python train.py --num_attention_heads=2 --num_key_value_heads=1 --head_dim=64 --intermediate_size=192 --norm_eps=1e-06 --rope_theta=6080.0 --parallel_block=false --init_std_qkv=0.0535 --learning_rate=0.00902 --schedule="wsd"
Each number is 500 + 40 x the weight over its row's rms, rounded and kept within 0 to 999. Layers, rows and columns count from 0. Numbers have three digits each. The size before them is the row's rms in percent of the matrix's.

# layer 6 MLP gate, 192x64, rms 0.54, rows 45-116, columns 0-63
108:509488507471421549483497513544539472533549494448505463522477550505535535431485521438518480508587433426517433465519545515495541517526472477503463499565505411453575454513510553478534536440476524
098:481418523490522503484443479527502522460482447471528502514432549497515525463468502494513571523484484408509588430524494608522546493541568538506476539505488541502495511464529507433455451437549477
101:478452477464535435522458513542463475547468546426472520546536480537561519534493486539509480501468398493488573527554523504446460510506407578470482431533447513537485516484522490460521506448541456
091:435487497600538441589469511545464515486493480476474519484513512534536489470426443561448458496502422523452493539502503445511597443541464487475515490517563529515510504492512458472511493449553559
101:522542452513588433460474574570535557535477445526530496460479514490498409550500554505424510522511555450513462493554495459493503505517516480439528480463406507481519514521514480579504483545505468
108:488499486489470485536509541505535497489489510452572485562495521526504497491502459467509464461537473514543577494493607510438570523519461466511557512520533453463539517383534553557466438480419516
095:457493512518537450498481505520556453525560534508531512559462454476514462524509528461578445490569514438444503535484414444461510456488455461512565562547545449512510467482469473585445507472525473
100:450435547529507519533476445447551502511476453471493458590520518511525512552495422489484476551535466497493536484461469506462500463494515413439500502614477477543582475534461476500538503563465478
103:505508548493559474532519500453516474561490535493500469558499470440475494603515503517482453459584472480461426476476511496526477586467514429469536499531467484480517508478470564495550470390548536
097:539469510468473498450497480487546519486530433534513499505524509487498560482517438441538437548480502538508507535465565536408492532489471460491501507576531433489595546413574536510542473462495453
097:468471593554537498415481572484550486507447439453511544550432500503526511419518484513505493471455466483469543487495435537481558448586518501514549513518493436489521479505583467505524521495461512
098:448515435507524496465476508503504494497510458440515513425494573503540563598476443498512517455496449525463441546500507483528609470562462514487490520547463448498523477430493488434495430527474531
097:511519486550591489531444409537559539471492495444486441543469500516491520579532507570508496509494505581478392561557450512479481516468544483495461581490472478515514524478502483479500513480490558
099:397522498448528474513469522541513593491492547454527483498532506442510478541530564492467470502492482391513464549546447477532461509463507478486497509518577482541474495439495489533475580411489484
102:520469520509456535555438524542502522464446468429545488494453523510540516498496479492577460558473506493453434498518519501453501525474567495480515515456434521562502535392475517449496618504484474
105:562489436515531526527548558572510461532530427476488499523469531492578403484547464499507498487491496475476491473549554473478487566503433424467520563545465525426477488523447523524530549536531481
102:500487452523575520531436472480513486508531495482572523484458540530532537525431488519473562473540504576492438442507498488492441475547513498448487547566519464593539517471515504419516530576442529
096:506472542434507565493489553505566526483513468508524463480527453597520465549467519479500462434456497458539590462484511545446507465560496495517379534492508466488462480464500508423500551518526495
101:473477506479527429468465440481545527488522465532519506492459486532463388495494475578438556503481523449490498486482482476528455525534541549403478567503515449502468468500574456542457440446523465
097:563498480452522438500544490488482526527434488512524428519541528498546479467549407519447466519526521420482568481521494464487512540491479522436495519523539444539578482428582502479475559553498480
091:520432496509583578506512507550461512528474483507490509480572538465475516476482502411528479521476483541495530510527491449580547461468418500434525513515549413436539564541538496537515486455484464
110:485485453369455555627485498478523493544488506428521444540479405548509483516493484544565496472510492482467519446455511537462486515484494477451509548485534453538536501465481527527471510488517536
093:498581494470530458504453421452501500553495537459628509503549465530525488499469463460446444514460520479496480426491488461428521537569490511515483520517484456519524530561502494409548520530506485
098:496488478488515548477501500491542501473531496459548580493442468480507439528518481478470485542508553486506514454532502472470461567500443493465551475461501387543479592481527600550511545478575451
086:514496452483593547574555473475500488543501447485473470458498589497544502564441472538511433486502512456563541492474540449518531480417512537481518501521428477508547425430498525509511513508517550
096:421500447514508484475477500524522527625534547418585476486526488478495465518532533459575496523468444521459498411485475524502498508500484499514503511390512483491533486489471501523568507448499432
101:471446468455563505470514472578463518521473487500506512574509526481532531474448502476433505483513543546552513498501524480449468480539486461595524488501424465572514507525503564433409566485537452
095:568548508428555525474407558507518488542483505461552569527471499532498487448469545416522475523449502508470570468469530427503493521451452564497533525525525467512537507479556463551449511498537545
109:444488435542562497506441485573482491459538422519483538511489466428504496455409526573555398446469476511476472476502519504528448489453483527453510518500487535477539546503490562480555541484492470
108:455526469502533460508479470566485550510482494494464494573501578495583541420521562525535540486517435476498478441444497484479547469511510543551489481568432509514463503497500505540600532442448521
102:485520559463572503551437522559493455474443522517474552468560535462502452525523507467448497497458463384421519496534522478484450448551541536494479585463495509538524504522532509532484545550462495
100:445483431475596481499524526491547476511500533452512562507514484492452487473454545468457483505474488538489460485597528495407511562537560491497466485420465466518454484431545519486504533511532583
104:509448452451563460550528503446580518466549497436481438498519446522485466516491525465524474514506520460466452449460561494597563448538497521517426523476511540490482509521470577469464535476559508
097:501446490509447486515441500553539535545418455469459432539571533471509491481425484474425482540556486511451563527460463515475487520482451547522481530532505480578504540519568486532434482544510454
100:462449519398526538505475540520493568549514439514535497488574489484516497483456459543608481543480525499539448447499612442495529467518528505486492501519445519458505524488422473525476469499519543
105:539533512510487491469481505455599458497407484471518535548478414534523456460484535486501435504435560501542463514422544440483548555533528564503518479505483458513493472489533489514428515511573469
099:499534453454541507511522477575512469545524497467450528457422401566532528501525556480525489446482497504430459527487494459443564513479518492467506480439462459478503527511596558476558533493503441
094:499486510442515457497485467459490444556541509418502471480480440460499504465534532529461498516543462499524508426546504495510483487495534571440502570411484466441524574439520595543530528544525470
104:515516472462537428509475478495523553491515459515522550540522471493505401495444434543528476490527494491524510491422482475556558530530504515463626441454476467502485573434533516569532521479502488
096:419566450528542532523520539492543549595407455462507525477429449495531456483504522527513501509557509443503494561504546525469485484560409551545491430499470513500513502517541482508467462535520480
094:466481497548502496507487526497633504553472555456448510521521583516492470490465457501553450523490442378426504493409507474436489524525513516463534514543540498496507475511506463547479523495515488
105:465481505514480532438448484487546555525481462476442453561498547565532439568542493458471547547447461486492462534481443438520518525532478488561492509516454460502477511503509380537505512437560523
094:477557423562525503494479550499468521544489489489464544503524475460500501520439557498401450491432484459516482483531543471528501523599479444537458526476487504463533547556493503542459578522421465
093:520578500494570459497489575468496510483479523477483547579490490518553452552449499502518422493474553458534454457506530530485520470585436533530545483500499428548526517590457514535483482462535456
102:470498442467545554512537502470455456460467422564493504538437441459555500521521468529458473567517480518482450548470566506445507562479507484506470463541462437487514476441510613504470537514522524
107:486526466389465534552499504500469514517578450458505526474497426530519514494481585514507444511520483487517533444541551439472499492525415498478451506467561480500507497435495610504484515433501505
108:447456456462554508531560541569496543593436506516415526508509445495488509555466520432505463519527597537454512547453496467521525447478543472460434518488525490526485481469503541458486517508530551
099:448474541453518464527502553529480488500448470433450541470466383437486458514506528572499493486522482479561471523457538504548437552455471469480484571541528475506553539506509469549443514478484567
103:488509518447564513534553450511550530553472487465495480564474502498466464529477494444461514532472573489433513486464564456427483514506499532584412524504471504534400485487469524578541450496490489
099:466478495549534450532525479477502462517415503519497594521473445505492551450498454488530418563529482431487509467424594482499421503537465495502509561495486512530476528501553562504499486521453438
102:484430513416496455489528536543556518493504434453533430491475422542498489537489505486455474511502522444574517562492509454473524438554473589500461483511545460530493472471486503585515445460468468
109:474538475545511509528472554522578518542472485479552409490533474515519538416553523471573474453437497482501535485545543461460504532424491454546468503487505496541532496464534545466494454442535410
107:421405497507526439429480502522538550554459496458500472489538461472522477557496532431455454516474451521461487504496504502465533480574537508587531465498494547475502483494582404539486472511477515
103:502545454462513497512504445570523479540475523523567545506487484497593456500508508546423463504494486387492553530442540507526448572512462495473537439510495458560498471505552553490423486486530498
100:471478488549566545473505482547518511550479499378476467453439463500516485563519547485492520443524512501517408559504544453518491501440591563488563484510480460500545474522527517513497460519566500
107:504516429445471520590561488507495559566506495496585551503500380551525469447459479522509498555461508503504469410518533536461476484501514492486518507547420504482532533535511532435494475474481489
104:472558480426496503565455473514504504523492469495495475500537485497555465436487402515478507542515467433510519496460511503618469495540462587516468542439445458495555532507521546522539523500422518
099:468501497431513488518481460576586467430446539482523486522517450440468461546501510508500454523537500451613526513515534439454473499482446479531501523461493440482588508445482551503447473511529479
098:492498505512481440539479531467568515474476481534478477536514465438559491444492498472527545574546453589481528488468520454517573458457437451517440588570512493456477508464521566566483486515509509
115:510574536490452480505470563498542519455501469493591520505470515497568419513484457460508437438511545526541416540507513462525578532510534509467565547537501452487456550448523503518462569497509525
096:479568443462496539528483519492583507571480510441583476481491554564437447518509538478459527532478580506479541513511466487496553481526476485454468546511483511497555459473615474454505485449522489
103:483529441509471528497482479518461494558514445475542458523482466523477547561588542492393471549529449457504489509500519458513501510495552500458515568475481493420470432525530571574512502565491445
102:444518455504483494516400479513507499570466438483499455505468480542486495551433493469442480521488534483516505502441438456527497490481488541502622467473573483481510559468580480475497546555443524
105:562481431430483526471466515542577551489470450469481463490512481516523440488501499513494499562460487535475546564510445474475555530495427478586521484487528431517424535482561456560501533463453507
093:531519455571548540546490519570555476531494475477418533469540469424572461482539530574464468516515470468531512539482539538510467453458440538540414507453522474530499554498493479512474455539529548
100:505485477397556541470507556478532445543457516502439472546501542493535522431547519492521449471469596482510490527523556507473477490529500476525473559514506543455509494490576576402455484470519484
100:536490531484537478480513506475598529553464446456528452465556527522568516496549491588542427497499500551451494467547544466497474490512520479547505491492524446445500527488555553467532463603512443
100:512518501424555529524505459444566515569543458451509452570423452565473469439560475508496498563463555491525507452503477525467536539510453476487488497492429456457411496486500523551530492465498499
108:471513459471556464493504442469530473487512508473482481541491450519543461530455538472468449545541529406542551429533471468543485491490523513520407498487431438501472556490499501527603506432557507
094:455519507502525453526508453493451511507484500492468498486476524534541565526364537487460468497524445491510442590472512499482557526480547476516536595535447494533498534500496530537500446554597524
102:461530407484559468513463539536505498476515434531501518517474472481536486460496516426574492501507509538485488490542479434476440426462489433541571487589453511573527526517493562432518539516501495
097:496502454441542580503595520440575552543520482480462552513442546445506449463474480448477464483572492486553548489504500466472499593518487520499499511498463496508468481441490488524582534518447535
# layer 6 MLP up, 192x64, rms 0.586, rows 45-115, columns 0-63
103:494512491504542585444504458516466522552494472496436459638506558491492506491473547414557495485515524439477478455456519520516506506492379485471521493488520512416456509513511512507541527509467503
083:481476582469544410538550550458448608471506559498491482457532502492456469532446523521522488469511501520465521508473493485479461513467545430500502518465424519410507490553585480543522517504466524
094:467376466562550514490544530536485491566526512503476480523457456534530523523489487489497506412455466497507541523494525521467499489509536539513481463557478427523543557490532470471644486514519507
098:503517487448436488453494464524558510507484519525608498550531498481453516528607480452567499486479544504482463451461490568493465508480453516466477424499495521413512502570564514504544506566514482
088:510539452484479478425418568558537546483505503471578467480450513472509460495466510478478547483442520488479505506526558505473540526505501547500573469512481517471509411537612539547510462497564459
100:412604453531480476580497524543558460522552436478519509527520556460476497528514480553509500506513496488468518532476530506557524485538445557543513558532542538393477482502448459454510480502501454
089:486416502474486514473435513423451493416538499531509543471434513464468498456525528537559481468492422509531502512509503538523522516459473524492556494480464494444601501479522518462516600462564455
088:562572569540522489459432489476475540489510502495535467456546507491550454503515486471516497496480485443497512430486527575546435521443531528499478452391556424449521509483540499540452520475552533
093:532544465427454484519526459475482534543450422523498568471473458431508530450470504573483488562489584459498418552502509441522501531467513480519571495544530484522493488442474515562474505564481471
093:428479486489499561566464530448483451553459495532486486523546474536585503476509533504504501446550566439495488569537509487539478494505559541499473519564472481536436475426499505452471528487485391
107:527471607557552480508457609482512460469515442457497497515462524455533535429533533459469519463454485502492511539518482543477516471608524481512523498466523437483519472487545529473510567428487481
088:456556531425498462448467554474537465590530569525541523529497413520541564547462510495454480472484462511512491529469490486427526489547535472511549512491435601477485522473482482492545466522482554
099:481492541508547566608555562546507535452445504578512473539528467444509540488494471567553479449493500509524562472478563521477469519480547482498525500468481420560456498471419522491462508492527530
096:519595474534533503605495499478504541541518504440520565543457497502546517453507475529499497497493469425500518476523539459486406487507476492527525452515429518479518499472495460520489430577494608
095:481489543457459562487482497491497524527444485555438496486491536521449498501444494468483481522488503531508566563440482530474449419597501578585481464448532554478515503505493446478551454471515575
103:511498520508484468595400499468509498528521435505568472518425453559470473536423451551466551498570466539506562495492468500484517454534506504470529492490457499575455549521452552530524540524528509
088:563439538466511495514488475548436487530458466500496520457575469474433517424578554514428531539531477510546478514540475477500471489570476564521573452521488489527500514455406490497450480460473495
095:515456483514531519430447506494556536510471465514462505461486468468511557526435490538644522479467478520502530484500486565470520499535448465540468461551463493438532406522459566506529485477502558
095:451533549541490527464524513538528449485483564492562566515422460506524527537462481509531467540492528515524482465523470496566497546535450462537539579561479456530448447578482473472516518573427468
099:523470491572545476515514474524555484506547467485445473512489490513528464488569427459477513498525456470548574512547453531501482542501418419546496524521467452434586521495458512516489583555533538
088:540570530463528432511440497434520509484514510541492511523528496547556443490477461583519571483440529515539480541467507466478544511491499522577479518509446535545449419567439507518482450466443528
107:502482506545493495505543532469449445532446502543510492563492490464472541442379524517494543489519553627528513489530512488518522502467473516543502540506519537509546546579564519434441466529482467
108:403475527510485559545510553560552466492543429541405478586452500504520571483480525583472527537501482518536496556501493456518443512528592491507468483524504468541467488470510493507502444501486480
097:503463528555490450455503529495534440425569545504568460570426515493519524540519504484514449569483481460492507523470499455469576534485543500531450531546488449511395479444495504526472467511556458
076:492503578544510479561469548496502519447482502501529436504558508441408553502430480504545551483516507479524478514466471522491472522469587451541543568498465483555502492532400537434479540466493511
087:499485436494548496513443464504455526506486533423620552505531495514549538525478541499506421521448517472495534491489481535427478455478438506500525544493471516522571505523424502573502537520417474
100:521530432490549513468463508531454539547496486476571551519466526494485496566476581461514557555407492534488448524534538512500467562541482584487464478487496473519545509537471499535393473505455535
097:486463421585453483514559463461514555462496523559529425559477539524475499597470513560478535490540534479476461497484530567474542519460511437519515498486425503475501516537469512452578454487519481
111:506432589484409545569454548531565500507513471473549522491473536528488526482519365526467487467523532482530525498571475511513546521513488478553511428539518545525479501510474476514440497537549497
095:496529555499487517471467482498466556535511526445552460603409486461486525605472549532445510487456479448510475542510478480452466520557511538492556454443447535523494512581503514520459534537507518
098:494469476518560488557480509546526536498484491553506451484500554576514522481473463488500484490418558570468484534530503459482497433519497409556472511553441537502505438574465463468465531430574496
103:512546429458472460427544561526481528507461486470455599473507414495493472553436535469494507471526454504510477566576576480471498524463514443491526517427438475479480506468537537475504480527538493
107:506484445461519463514456473507469528557494494512472593552576520431457489430447484580530509532485495500480480468490545454506506487523459507447494434505555453569446540476478499606547513498485474
116:495494514483487447485393549518449533528537540509498442473503522516456549493388523554443455519553493503501542519434456519509534496560495440453541556492430447533445484558502518527477497466474492
114:503559542423515475530544516505465486604473419507498539505483517500525548536429470562566507506456478460542457526471562508513530480490478484452529510528440482483399496491489491536578502513478571
120:495475502558496511524533507583460546534598539491507460502478478497476525471520492504488527540571474494451559431562456536544494422423427426510493511533592523470514473526478536515531512491461507
096:518520518523461533470534542548484454534497499552529451520535493476438545529483506486510455471491423486556470444563546458504483466359446505471530489493538563466494515499521441484526432451562491
100:473491497523554533509458441501534555492473535447571495514574504462438460513555483547552460478464497559470484505567499522471469473562476458497453467457538473546476485551472422528551466562416499
095:515502412549502533536523503564558468526537516507530502484538498535438553496530530467496517572491485427550508505542561511422522449444448516469477498483514534453471510562433449481406549493519532
096:567455524500509498476479546557540541471496520525481441547429516466498516449557488462503529548517501535447495523589535452491508531499431503603476487501437471446560489453482441511513492555554552
101:516557509518488434489487489591551479544484543467479566492484480470458483468540561493481482492552494517468470478515479485509443544467474449393558421463521488531524548510468520580516569514510572
098:577421451532495545472445482415528472541520482525491450499508603490508476490527477384513520461477498584468500499433532514551511534527492477506454493499497502467526536518523460498504493506551590
081:500468431524496471445571480527447515459475436546491534486502537463503454469478562465580500513543582556489593522516514520517502505549409456538487509530536478480514559491457531526459528511428476
079:533475523373485465513549411531463493486547413559449541478482520456565537484491468523505491451492433527526481434493496480573537491491545531504519516483498481493483487450464459547530446511466559
087:453451565546469493408546561529530550454505507516485475473516481482552530513523487520546518471465463477487505515540515559557471433493532544579492479476488558551491572552495445544421546484492440
104:545624525501502481468549531493508550563450520466544541483499521522528498482488496507495551421496555470523447512450444553532492505518533567493485480524411486486486520483528431442543555422499471
110:519384509495498477507504502516453497477488483501570485573505542502454552513518482477464494533495498512485482466616455446478523472529518488474524544501492456497482500556438417622488466514522435
107:514508514492456577479418476474466521523525467539457519513566556470510447497563528468436477458573511443438430559475495515476467404500528564482588454517506500511450468519512525490499517525502526
096:542527480436480492581508452503523506517497552494524499518508502426529445430500471589503489476499501490534547507484460517521517512493486486498416587502463614530490581527436524444472534549527482
102:476454491438558444521515479462501435556522542520563508516543471482509457461503454433574419501484470499567572551481447477504518527530514534414508419532472510503494446556523503482525469537484472
094:493403511495433436508509583529563527487475421547531496528540483530480513426515499466449530475530481588498563441458527498508505516478544483520537474427502462460462504580539493511520463520507462
109:548506498480502494500524472498561500569522480561454494513530428463505466447537631473490463481522549481526486457481513460480526508492459423536411489511493595505514509480544521517456501427436493
112:557530532545441575490449512482528496476542428588484464552550538491489442422498499454505534530510492446511529417527538526553470496452496450432453478458566444519489504515483508544506495514547476
094:471535510487494542448519506537494460526523484500500557510401484498479499474430514518480502552509482407504552483422540552507457472516467427415564472533491518503494460560476532479496538509570592
111:447480561514503559541535484518485505430433473447535450504451436569552509526488501489499473482534523495536481533503468539577527449501508486476496525489445480539554483437428456554444547437564547
100:530437475494513540529548441490460471560444481478571489515598447485526545510517479484529541522476533491492456485504487484452485433523474458521404506603536520495508460465586528488528527502567515
096:553459541441556540512467453487578484598485419548443519445491566525448537505494469489502558483501488434491526487489529565496558484496439506548506536539485404522501498503531530470506519530462508
113:604508535483526493546563476567536442413418500485553555425477484510553508468536481505488476494562456491502545546422542466491512567508528472529514529494492424466502489487531485521475488469448504
107:549476544535485444569507519527521520438486458487498481462543554485570521391520537501483443512512465488521501483590496552509472503490473505490506485538420524418467522564583462466558520513515469
116:469522568500472513427497523558498480465429531507538499509544467563482580500486503541467515517402495508521548453506474431555567467498515473519500452555531468532522521580522452530464469487508412
095:514481507535476498471556585492544430546535524516509463540512519483485486491476492503457480631475484436477492491485546468465462504395489489509452464486525557490506564494455507491431533595467512
093:442535496498478559532407478499437549510499486451516497524511467550460611492593498498577485473508452462486523499482412456450462535475481539491489481534493469535452530433534450504494543516504531
109:530458529478467510538412540503492453429510493523479377454433481494498507486444506517465509496463509556508576475427458502464541466507455545463577497516472432521584546515502497470494505483502521
108:465553495488442457562507548569474470501525424505515475507502505488542424506496481536412515534513472464465545554553489510522479530493464534464553536443578499499449578476458535463459512528427450
092:484524530483492522472474547424452543440484494510580493496504501502403504455585506484525488492452584499493491519560535460545462502487515553465491505548481514443511503582477501572518460508400532
101:506430526590481584513479517464566507483473558457515497494488453513544509478466443470507561443468462493521526446492436502456478493600420434548517509501544523497510545519513468574520491497458481
126:446456523440503537468485438533448455499518548534469501555433479457457476494431565453462572528457527460499525487449474513522530476531499538443549518555468511564555489530437488522474538464526575
099:470516498574494569551472525500460533467502510584516514520512506544499485583453591458500475493510502540492453435488505488463463497477520514444471505514482580436441446482442495553460485467564575
099:514494553471486436539499538462532480490506444464488515483561545520451549425529452549477473483494518486510413468507479523516448561509473450442560522503574580548543467538527462568461470527471452
105:454578487549508469461528483471469438495518526485499514481552476518552459456435499486476504574573449467520541525526566451472527513531562445535487543512510506523513560388448527505513510571478457
099:519449429444571463553467483474459533456507530513533440513497536528559538483567480550506455456524515505471546459492506530523507476539513481524505531592490602490450528531440403541494506510494532
# layer 6 MLP down (transposed), 192x64, rms 0.562, rows 45-115, columns 0-63
109:530548522532482494513426516496443499564541410422476594442478520490510500500499447576561519467490507550491468554534426494466508478478522559496554541528490540528479524553553491518524540514448468
092:536476465453538471548583422500498473431435485463549488503462477503464501537499485541482451512543472447537476493514622496455521501541478516495450562555526504424495500435470520462438492479533514
094:516523529494587535569495488486427503429498517489510517490423501495442536443499469437538483529508471484542438503539543397520486535518458511502515447581451577520476480470489427451500496525521523
096:471488447481471499547468558487496504518365483442537589469491468497479468448509564494477540538420521527485536437508444508528488492504509506547465504560462504530429467537555484478500451459535457
094:544578543486485509453405506518557501565462540496525565451453451490436484525516488459527557451450463474553535498464519585537465487487508544470508404540479506503473519477489468468465509456491448
100:494529469547577465530536494474567521527467529543519492471495455517504543507559459582457585437473448503496551589464546517527517471512517448468472511528536525507540512456458445458528443450497435
094:512485518508439499488500553455424479480570536506520473528482557495538504516483490468471449604502548585522457465452500516470470583521481562514539516458496527544462505568539575472486525498420524
092:497471508508560524489480495561501476536482442538544530458407419521472454535522463493542550486497468485469470512514503471486550517499563518518559425496525571443508489512547448563494404439507554
100:547459526422435547517441532514505576494499468478494492506530545424499461499514602465552458497512544494529483518461478520500502455541549481514493468510536524470487476525538566624517487441551530
097:517512539487462525479587481451570455496483542526543471507442454512488475464518495463537461545534439440460486491507496520564507523546483471530509438495414554463505503499442409556434489528442455
099:529494562440407540557561467560451508474518406507435463505520493519478557521504507494479571573506554474506480488534523554516505507509529516525508501459479490511572576475501479553519494476433431
087:470471506543587547474554516439495461488552407475472562478443568449517531466515447507605515433511582510487519480489518469507560495517520486515525439510537555486478448475485483481508455515496526
097:426498506438457475470448527507544531470462531488454524573552438469447556544452527496519547546521525490460537466487516550505497462564483555534527552461485475441518530564593490496517541567512481
096:523444465528514471566511469483483484606528483429507495509523435501491501505511461552474552424437449461471472509555512475501526482428592490458511557530509528496588585491517473482515502516536492
093:496521524552555528527536479535486501479395518590506513615523511541490514527497535515545546430477455474542485518518604471528500479525490580524464530495467480453465560526489430518522502484495488
108:483501479500430488453578445489495499476531464513518444496487529502601505466408475521543522629496505504498453455541521478476556449487485556560573478505476498557485471465521488472502466532478461
089:535534483442485463503466519537459556498473477470483399551499500438497537526516549439493481518543462479547515461496565471516472533503546554535433520495470434490553505496551510464459573451602517
093:490499529478544512447468496455571519533606449558473483471487528487479488468469430526538493433532578506468565528523481516547517502464530517454575405495481500506453526463484571436515530530486505
096:553516452400491497533589476513473458589558481492494466455484494522536519518514486461531486568469562497497528513505527539485550495513507554482507459470532591482540560489456497503431534552560554
098:568547468470493454435459487513511484474519443510504488436575477547457491457497461492467488467470519520504480513578581571454435474515517444548539515470443512483434470439456479509521515593515496
091:399464521462551455447529401509557508485505539498482439515470596548473465526488544558468529562493508424508584520494543553488504464512507452531460530506550490522521507454513524501500485511508555
102:442508512453532481523494561525457522477519463561525424493502564437555502429484493399513466496511515522528472548456487499445551494463579483573496477574463531521528506581480535521478520480508551
104:453460524479530494491532504496568393543513377501499489515538454417527464505480527542580487480478520527469460485529482509489564548508458527504516548576432437473473540480529488547505511478489522
093:574563492506496531528541483515468435481486543417486512525510483528472576477520453452478449473493417497591482445516504502509501492539532483548540486527423587520442538540517464503472539543520557
081:438474500488521447462468492491545532488585452517502533535491439488511498408493447488517521446528535507484516455597515381471451489429562445512477504546525541490534470465485559494511476510516499
093:468492456466478508516556518463476509563496573507533607488526453515496551415475481553437496508513476475508551491476511548439505498436441566495439589472493470540473501487511478494498543439502434
100:528519461505588549513579417447431541498494446441453494481498545519476559440498528482522560529483483488488503480554584517487456482491516525495453483483526466561459464442492524405528490492467525
105:451434528543495529427554501466520556571472474493528502544433543523556502554483542541494505566531444508449477431488515542483517500528420457457527506470480467444504482509518473501541425495430443
122:466488516527485525438467515548500579507517455512523490543495533455514467479528602467530502509539516455484606539503430472474479492491546549523545429458495489524456521593587484515484517531466551
101:531506597505454425537462548499571441492529466466448446490532466486531468488490442548455534498482492455440387519504487521493497504541465562551471551523503435458484510459461505499507537441522495
099:512468481544492435531510488509555514550539501541522550475523523422549455587466497513474470416462574562512490456509560550463486504523446482431461582520512492443495441523459522503493459492513453
097:473579472529556511494478501512489503472561479424533510499458534468480512515505493554603583447442481504613560496451518444529471520524557508472517491441554460556493448506512495474506482493469480
107:533506523475546502427484473458465517462496534515486491529432446514475492479518483526566532491454528482467467435443547543449541421520459520476549513476479506541457604489567436511510407484507546
104:513542493554465518428460448523462568445487481538481471508543432527466561510514530531562457403509536505423515479510472522509601445492470482455489494493510571504487475525523505488436440448493488
113:501498409468565463481492408524466564562523494465411463542553494501460501565492504461512492466490546496494545453503550464558532477538494551516444491496487454480528516506450535491502561530596519
106:496482483581565540515482491518456534586472489489518583514471438467461503556483518518458526547422438568489519462476460508473491530452462517481538538500503553466528498538494478431580525439489441
093:492486419364600517515518512525481518582509520467442465507476476486486501556486506470517463443551449512547473517477478480495528465510480497500492501527490541449484593466507533516541571519572500
096:478495405484524546456461473531494528435434487571502472570483496521534458458474455516532457506481505453504487507529507394456515496460466486457503517500466508589541492567495445524422560503452501
096:530535466437525486523548508471578441499469497504410473465415427520456505512476508516565481517551506508506469404512571507447483517467472499508565518495509509549473565501495545501523505554431559
101:532618495447487477401501508490497495510474503538477596483527489523472510477497506540529538489510466425535488518532525531528448415521517582548470467485469557459465544499563440507484530444503492
101:454476470537473472533453520548458519500607526515514561540531491523489650424530496514499545478518490490536495442502477509468559525560461506460471484428505520534508428502504465549503472521528506
097:447577542520501510456477525520467514525564544491462511554490464519445496539470513582506476501476468471541577512524489488438460453477445450452560509431523512559492517534554455584521525424480485
087:539510450527509467529526511518488595514486482489535422445526470485505443542565436516557472468479509621466552454435559492546497480519499501535518499485466484501511482563477572521496536566538469
091:458466492422461486460525428598482518471450434514467488518554536500562504482461440511464501536503534491479558480494446460439499481396468524474445493417507479494531486476519514431480526529537486
097:452579455518484460503446442492503583496568436501521459534513485495501499513469453471495478430535416488463571565502595467497432467451533523482485474478490526510532574516490464445513518486491532
108:493514465586517454509458479491546544517466504506464514471549444486551462465513544493487464425499455452446510524518488442530473493550595550466395486554499445455535479530497451478477554542543511
103:526462521505454508504429525551497582488456487489500512525546532504379496549471523459456529498471475436493534438470541444491492445526506510473434514529589489417499480542562493507479520462493441
105:516443497462521531458478427508510483445466516437550470467465513524420411512534539492460424569457571540548502478470485511605504519534468517518464474507459502539464559486507552511509464481456489
099:551468521461570517522499460471472411487444537465501468517504490448523541471530424536504494520506561484539499455476543478536442487466475466600394501550465491502419510542419491502491502503494505
100:515539481457562478619530542501485490488552465497493498479464424454535438561482456542491469478507467494496507549529556519459457515477462557502457495507468466502485607455415493531484548513548475
098:586526501543500476452471472549504533493507492520484488411509483507470449525577524527498576435551580523423524540464510508483511426479535512450466457511509516512461520503521483399487440446532519
111:487555488453576538458412477511458547510454511459493395592500556493487566471518468426575478514494513478543487452533508483485468482498505526521510480536465546560471544495432474550477486471490507
112:471436504489470498537472518452535559519549431415430399495508504566560542498482486539566489535534512536490454519501506470531487501521547510574457513492500453545582473451478539492532524536485550
095:484511501419608430525521499491526457469463494555422461499530557460487561567454448539503461457522481470548533476488535532521464456521450466470481508482570450494497531456449496540524508545531554
100:437532500538467478389555427559461515451623481527534478471441558474468500558486485463538497522514584539479494525515487462536514498512544458550506464531461518498517450535509480481518489464465507
102:483532508522462512521563519498485377464504541491560580548487568471493524470500553447472473484494481429493516506521487525438543540471527508495469512527448476506490440523437457516374519505471479
106:494523604483453484555464475506476562462436508535494509499454516499529499490502499520519476504573447492509472544423451561504423514525460429509499509572458511543525503456500502591486537444430465
108:502510558514452469470581509435512453501500513535511540526470511573461534544532526450497519502451570485446412535511486531540489553469495467497500512624519521483514479523512467483431415465500454
109:514449462492520501448489402454477510518533540472526483440498488506489427514453575451476484412498485471518470544557509477538533522574518466406540399480462549481501500482511471481468465490455511
120:502493535492466535585529495529438513477604470497541408510533460462564462546515470486473494505544588552434515429525489456502526550483513514495486474515453506529525559545511509449478565542535509
099:509575566462492396481565549481517474470428487523457496486500464538511389541497549529460500519440473523410472480515500532499494493502426493489469516527515466516520464540546501450434481481545469
095:433518492494501530418522506500455555483535450529493542459505480447488536546426475530557506453497430542522498541501472454427469425464443562514580525479521518496557516581480434523513511520510500
104:457551482498481486509460468530567540452509484402474461576522497515420515467489533460508487497477460474456524522531555508595442441472588546469468493448534503480524506483543561471518558479536480
109:529546564487561515529542545537483489485562491486546448520475565479577503462504485589549474473528544449484572518528500500500459501479496504450546502426542494546502570459515426468437453490488553
091:477573432494567460536505521503532447564530515392557544507491509496515511563515491474485426510482437502531515493487456473529485538507553429443540549488490516445495507506501583470572560514511499
107:527519419497530486481536503437498557511461462506479424430495455528508478477553450545487443445472539577534509427473574478459490472468499511514538509448533495534430547490513575496570470539507483
113:506601559471518567532490501498528478504521510504518527581478443522528432495488483523490507401497553503470521455496520470452575508523508372475505515512547507518595553509476519480541511505519473
099:493521536538582503484465426484480492489605428523517547479516461498575531539534520512458477536534494533544431542539422458467493488445532493510550445549533506510524469573524494448531502469511554
100:557486566542392497516443511426531517537538507462508517454492526483530538476492443591478470482487515514396476515505477543523533561445535539423495536491490525440483534482514544455486486540501459
102:459531579526467502514539447477498494442626526520512569512495505442481527591471492478516461505481506506482529516487440511498451466506526501469527486486531486448504538490505539554568547587566566
097:462532502581542465503498471540439457419535480448500526471475499497446494530503522466484464502492513482507455474503472481583525542599532573478490431512480483451513417518566572499527473434474479